Weights of a small GPT-style language model, trained from scratch on English Wikipedia.
Size: 8 heads of 32, vocabulary 906, 2.29M parameters.
Each number is 500 + 50 x the weight over its row's rms, rounded and kept within 0 to 999. Layers, rows and columns count from 0. Numbers have three digits each. The size before them is the row's rms in percent of the matrix's.

# layer 3 attention output (transposed), 256x128, rms 0.276, rows 173-191, columns 0-63
118:476476494516539514451566452473572515456516464524490478473456563493583455631471539598425505537473480482607521526431527500537459507538500582487428512640457488442516517498568495687528537443519436
096:478510507488464486374417461560456486471461436423472528508451526517532504490408505397561529502472506518489484416513408417498506459439506455483466543423546460525588421494542521548514505559490469
102:512504536456457533528503467526600591501458579472568469498515456460521445528513548499497562501521450493457478522382584409543483510473491452473495440468481474519457433481528451478502495492394474
093:572473447466497505504498449532470538451551572528511532468447476396542472417490391504441427575506530608467424482451552522524408481459456553411436546529496495469548450446432431472452529487512430
103:434465479457535471453515512567515532518504609431496518494480545479500473496594487479494458423448463506478534486542553477502465437523514454440535489499502525508458556430494474418537552512501541
088:463362533532473530532445445489525490469450475520541505544489543545486500478529495513548402564441482389442495527544546399503515564559454390385525430529523433529454540453581459488450476515512398
111:562488512484574550497505524452497604522479440454422511594465483513444538453599507430480373479521430599484433505575489446413535502482485478435461462503469533476553422480465398539511460516456477
097:529493458524514439539497411446484574517513496435495525552399536564503567558479491516504547508497431484481408563464519512485491524517610507515507444448456501426473479503505560487463479481525436
100:501507565535599466574557569522483534446556506449445457535504530537469505524544533492478514516611520432545532651509489469546449466520440524509471443449539457596547397524490580458559463629606424
103:511421581514434400474474627475420678472479459570486454500493559450461489501622515507403519543485521513568496541500415433511454473532522467541468481462472506472587526561487642491563525465584469
095:516513524495510559585507469438550475469445503539490544555559492490556517525411520553519513596548503504447478437478451477538504522534505525478497581474608460521449540418559511470518651543504479
098:473531508537521437592518508545573459441482499630470525548438445551532469486436424517472534492460542465449438453538483464495490447519548507593522491484489572519538514487468512600406477550545468
103:532490515522501447544578472521457521498489498450494549523515618547576595590464440433552572430516511538503514476472465483431539526476425479403673481504452502580514537657512456458553403481468496
096:472543402516617504492472503592505458502612464518494548521441559506551521454636529497551552463533496448586465567513506507511480464524505511468538510594543482543561473565535484499438605472491549
098:542545461483549494414513405494471451455461539450465527512627568426483353465539485518431497501565482466401476436516577454498451504505431436489493529537434479589554464536461483531509511454539554
097:496564401526524474540545535469465559473535508574516473532506547444559529609588443453454628540507572467524554530504565530485528460521429466498539450520540352483515462538550535594538476482542556
098:447427419525564597493449567428493528582522512459507498521574422475426506481524478519519571485458435543511474493567509423610483488401584523500512504512453487486514518502516489571503524444487472
095:441473513471522528490447517498494574488529513485497565479473596572443500494586460511507449552395420494528392391453438489528416480557549492582623566465485423446446560601587490541524439546439463
097:532490503466479451475536566542585447523464443480489495515465530491491543500587508508455467569519532467505387480513586476525449516447501564508483502422561507489481526492487458336546430446436438
# layer 3 attention value, 256x128, rms 0.297, rows 174-191, columns 0-63
097:466556525412512505570489484417459476415489496574553516504497420529425384493498414558444487540564493525527526502487508548416535551478493545510568507453569501477550406463532459484505619550484404
102:491468428598505454483573548462558411625422423533447473494464475566509495459502505388391528358456466422534596491487426514405482425472523490532468543559497525489564484552464560482468458556581511
092:425487568568465546536512517434486489512476532520434505495588550523491523526601532431481456551491442481426477494452460508561589482487556430525442531600564432547448414530419407484470454589542460
100:537522481549550412449459489526447462483513584546467445590545462488553499453418476467500481535509584481476565543389508468524485466537523476568538518485487570535466521484543469519535487430468453
091:489505450465477538539486459565686454447548572574475527454564448505520477552565486634562491485447530519478536507391417563595475491587482465486483456492445455561511480445421442532525509467511489
110:388589609465468410454487396507521540526519532517459533472508476510489423447489545522536498435463513425488567580526416555533515573489508519511540516606462380490512467634509576465484520566534422
100:514458470499552516566468581458611487442432511538610432526481476472565498516578452553520527453504549492541483577560500480552535478500498489490610352529533428445438495439517549473425548515460471
103:524498533537445477478491449462516438512512538516438455485520462523434574461417427593505546558554466449594397448457508478533464558427482569406488451577445497422361546477580520412458526469449380
102:517537537541541500520378431438585487495568470436519490548491513441629494459395488516477576506508506445466547446542581523524507526548439637480495537597510560550481572434535478455569496584451549
099:551576506476529497448479518536445513580463470431484464528434566474426447479566491598511376414487436539500445390463497517471508476470521521480518510465526579468527545500500459437517614494569484
100:543432482415549551522595516628445516407505477489467408447507545492573516518504476397465523509552484499461459480525457394508535492550502490459528440505527413473480469414494505551489462464440415
099:615490522533543537535493518491543373568509436465494479442478557575457494501483480541490521405461524474502424540487436573397507551440422511499559515458441526515497492577456497483430512385461449
100:501506568503472509545526520549428523511508493494516469512557508502406494485438453492523546461611458506495413503387505501448421444500473486496559503414512494489531480529491528448388548432459543
094:384567569484510544528556519490511510548613509465476515488387558476436468501516479436473397472486488458474518535383413462583459610489461455545519481485428425556423498488551524473493513603557552
099:520453494523501500417452604535502448605506485437437551529519514563495554442425452570474491545580530463557510564439500443556486479442547527512548563485487478439573501434545466511531556549443521
098:464515507459423454508501482489529549424486440383401518513460559471499485484429558522506484479544531370525431527502469473527500437508456532587530389438419557479434471508469528449488476582594591
090:539491466571495550429553421500457479470504436408551498479432513495568506557474445470593513468456483410486434474523479521480460511439593472517534381475447506439467500489449480491509468556527535
096:475535421538432469484479448581505452481507505493534491513508480416518477505603369475459514566553425597560558550495501510475504503514504459441492470508466496493580505558558581514453443535444454
# layer 3 attention query, 256x128, rms 0.288, rows 192-223, columns 0-63
086:466446532584465550443399590523474478612423507397534468473476437402371461547414549474476531449553449470532501595531560525486535501431505478586491495517585537546463451576571429538417485574432475
081:629550498493559529473421457563454589547534457459566528533489456574451474495472510507434560549491426465572532508537517521505450557576472452429461491511493362525503571439451529467594553521502502
086:564529569473558498521499516501574525507509408624461532561475520405574558417522500546514436516494465540480462451362496548490540554465585447476418531518566525471610553464545581527521507517472467
099:560452464525532469414582589572496476489475529510457555544515522536590515522533548391497365571508546558483568478385573492493418516515531512488531470558587483505496557411524519502461418499594542
097:530549465667491434465431504518414465531488505464389526457586476547541566530441551557534520567471416451564498469454512455526446453408498505504524591440459504547447513504586495472508605489524567
093:557400487553493518502484454519510431442546540467539471537507468528476469490459487547484532508404434475510455474515551549478493614594456527480556494557519527518460407476538492533451577463496523
095:417537470516529575590535533594567512502530518578536484519562449470456521456435564543489486468587492438495438510472423522544419550466424418488434490511489571531438556562450557553502451475430555
090:545438452527543527498560507455471458545474543502528504509499487409489569536514406435531426450439492555519575530563586476464588523535539565510505377512466424451464472429552476414516513505465487
104:506502617517508494558505493504515494404457541513522531512469448533493466511371423481579568551547524510538395490463518500474532485503522448522428495416520594638556537536482456474553505530470573
096:472511523477523462528406496432540430486474503488431522460493524481508512489581458464560482477541366452458413441482488554451594494492572521557517476429478554510421456534420516464514542460520578
110:447390466464489482476464543431439425466501458539580478545419441572491466485512568517427547514477542603512573522517522536529569560509432501444476495489404543492384532500485508420440485584421499
098:571489485549483438417527446484462451509599482455472484495577421507475502536392530404491453427514555493457502534502474558438432521573591471537481541391497472571492513441527458576537435510526487
103:497519489565447443593563432524567549554591515487562586559474550482411488439452502533521493526529442519431559544541488464466529460492575396427514493542530444512455416481483524527499560457495413
104:478514472511473475537452408474558518444460489401431506498526461509445470469515466582497500581634475497569576474617521509529492515431545505424567490497466463483519498514512529472559471548497402
094:510561558511545586525642482497537523549495482534471458489568464504497531480445378539482593486458484444530464487425487470483479464481510561477566482502453517425453443541594448491520541547520542
099:599526438537495483598489453570517534408545449625500467552488449513564526469552523455473463520445512415526485512469453475576527468434528537450593424522480443551469536451477443458450515485526495
118:486569578425496558479502408452506492553509401504467509559396511491483631460537502418560409499511471519417503531504489523514481558419465509508532490539504532461561627449488483526453458515521456
098:554444459570494456503468436526467540462445594422502480430524425472444406587550491468488639527485516450572508482576483500507533511515503507539513468530510453532447457578545491508487470489510484
094:442555517413514531546524467462590598482431522495472530538471467540550563512506514517581619608486462461462458516487419526475490487511474491455532516585566396459524506387477557501580486542511554
090:354496465487516492499483464539493517474528515543471510548495410494515512492461448490532461470509531534445504497580424582582500469364515440405522443448446537585557510426483562523445465497488538
102:517528455475564444539507526500508549420593467570555498516522450479461517462453452472581456560479486544433533487482503465510351497468439457555571425569536521521543486449450463506521480442548504
105:470478512573509536547480501432519581531552529553553484474401476527532526524546519517452459583473563565499442566569489510524478560434550463573452532460537513515559475452498460619443511507556573
096:539530502470487428496546536526550458487581393548439544536529480495579510447485452551594520606412465473528417485529465565437587569557529567516505418563525558520471471499538549414534480608457505
090:547506640466535463570470410497538498525497445491466584581476468467543538542537535464485450525517527611381475553491592522488431483512513530545493569516463528502527494517508496518492510471623542
110:498501464516551471504526509488556499507583483486496464510448519516471450560510400565515490579438520491519584567504524508471496472522540478476487428504520493419568451470468477503466513557429536
097:452505434480540457415524393496543484448440453555475569558485576591453533535568550575503454424514467459571515510526510516494496420422514515534484587504493547404438536531497391490443544554522540
110:534520535475514452555549479448453484444605503544607433409526543488466533535374564485436515452552475542465517483532425519503537416488516475528452524520460519621503571546477425533499552551516489
094:548479551547451459475516492453599447529532494390428510481486456518425480491544451480376594461489497553475425594478541424512486462491592444501492500504454508490428479497445542405548601483501537
108:469389559532476497456485530465489470580571534472544504442490501573492605557424531555433543569561578446510478559527563440540576439519472466539547499489479345496490497467465528487566516461464470
107:472580517533431541495557356465475483548522538583560529459515544514533489548495460512510483528483531561424477466468414451472543557493518488528538560498441548445475580569491477533538560414464506
102:520472448543456535466543419525475435517469458653437471524477508412521420490509461528487554592482426447455611499564613534608436631524482465528524498523493460459555457476502464481554374507514544
107:486546491489475514406476525447428523488472393530522558534493489470534442454494500445427435575524463467534548491495584462440478502410441494426471445505522509432476418517499561438532540563548445
# layer 3 attention key, 256x128, rms 0.298, rows 192-222, columns 0-63
098:440383489483461483479477507499506515470514567538473496463417541502489491492476561451483546491559484462469529386503450496484514419508475479522503472418495516503590477538593497443470535438553543
088:465506447434600574551532445535524464530513544409480525455473559463487603449551551533480457501526476504520382555469524508521492526579446475449492459452433458537403388518493461464534517480515379
096:508492508496486493478477483521527467456518472402526518543553628429481471601495492533440591471496435516518607465522558517538463482522448510472557625490481509494455573536534557501549510437580435
097:468489452494453527453456493497546510525477522513571387503520524625609515532493473509459602527469504523493503498458425590543488498510505437489468472594589477436480495505536504438458593505527468
098:516492498517490532565514586471544544475519528523466630560492538611482453489545577501499376479447461516546467571480478480423369490545457529561489546555513473523407495448481529515496543496395512
094:496546556534495478576504478572448484418476466505387533519505457452467502456524441427552459543496539504483462484458569507478531478556464533480452515414469478550444509507430473513488454560469497
105:530527604411621474552499458559482467506476510525382504525495512489499407526484576530520554476483551618489412479506484523534489482457419464483534469454543454526512370457465577527533448508533443
106:517498492465544515574474480528587434504548423441555465462526508516520484548484468549490528493490439495481451465430512485470505589452487482527512479538583551449335565495419515493537470578550499
105:484561529499479516569557460549554434551595476383548484562505492473484526554400466536523568498494472688397532529469493545553454540476443473549454513539527519536575524480508557488503477527511458
096:479414613470527575504544540433427486486471506508425516608524487510445498505536526362561493475477480439520452516477509509542451564488474555573470433528572456502544457560507584474418491507477460
102:477541468485552375497472571574589472457504407507476449496517398429543527497489488596495533483433389547467560513554541527537523507422579472491498460395513525447463493572449536500544481519419422
102:429440536567546444487502515470524587487506553516568514481422569378506540491485501580433511566515467509531464424511540463532478486475512513526418526405451555435493525433528462534477499467491460
097:506415458512509545452537498545462579526490490512474505575421465452525506510496508490472522446493476482463429518459512554578503470497529520510493436551462504533585399472568421459548513459472550
104:419475478416512526452479485416542471449503624456476477500436476544484504542506405569505531476449519517457440588543530427474455594504517533602506475576506567563515518463572486600556490542479519
097:557479599491485526581455564473550443503486546480568491382582478493562385540468612466521516472519423437493466490552417503482506475413520494494464473527493473546477490512540530407411529528465556
097:537478450521555474480428517434475540515500587459459439408522541487490400582542510487425522539418573544467425530438564498410481507502516420471479413452515530491483533454518564524469696501502525
095:517489375594553459569509518561483485520509476553470462455513425576498429513476451524436563471561476469518530540530479518535567543530564498540529532483475520505356404586496586541519466534561502
099:503424530469430592486393501495492554479503556512497508527499596573512524415504551460455497504483464508578529484450493480557511566531557525515443544566523434593476535466518426553442562510378632
108:440540567491483519560525364476478481449425482489465542436502516528400465551507503402536529503469509503494478463403549500523469522461530419537477487491522510543504466530476526560452376562546624
091:499482561513420514489554501496554516495588476452504586571530477480510537543425478545469589516391523609525548453439509409463452509473578537564466468499495548499527442600539535539481561514532483
106:549532495592533511480510465462387458464517506539526560396583592532452504463478535566456453488559498548480521462405501586514510488518462544516513479501556515519417477542487533548503559451369508
104:507455527453515506504595410501531523541524474576443567446530529443511488563548485418469450425512503628542465514494576534500489547535488561501477509459519458511552475475453471546515570510517482
089:493462598518538537581601452542496447413541401473464450452525512503495390466488522581539501402570497541456483474511484561485483612459506524544485487557528506507537580468526440477552452512410439
092:523416411435532364442488519465561524511505508528445491465474483542543474575460503400511539473411536549431521539477527474503458531573448529554485519500461500553531504525513551603551448586505524
103:490562493560517532544551474471488507551528457533488522545449508493535400495437421566531509420541462488452474509442612535504494485544492487428565491385434429580461428406469501557391469430442551
095:562509473449514521454480482452519519420578603476501473499503576419395472566630452591515535486479474513523553541540498528517432404511491419538501462465514466522512431498468478437470415459420529
103:430466491468508538557454443508435569494471438547484580496524549455561578451512476479440454603510449567470559497438538512467507490473471524440515502449553467514534535498626458544533444538482499
098:562571471370458526508494481498390485522477495585566494424521414500514425506477473458466539432499499475471551560465525543555422539558475509524547472466414490444502495459559498494505388532523462
102:579481458495426448457553469475470491496495369441541458498453452516477455569492561453517507550382449460545522530476547465569451550509535503443468620473532610487517401605532467488477447523490572
109:599507424492547428503469489413527509526431528579413476608477448482472370450562539531468508475511515537515447444508443573502499493477420523524486488498497464520610439470467567459549453455586480
096:495536453454474390579473474541507450473485500519529550505405497440461539491450468366489492585461396471492478551536527556470520523481572439550494495540541465498494458485374515557513480514474501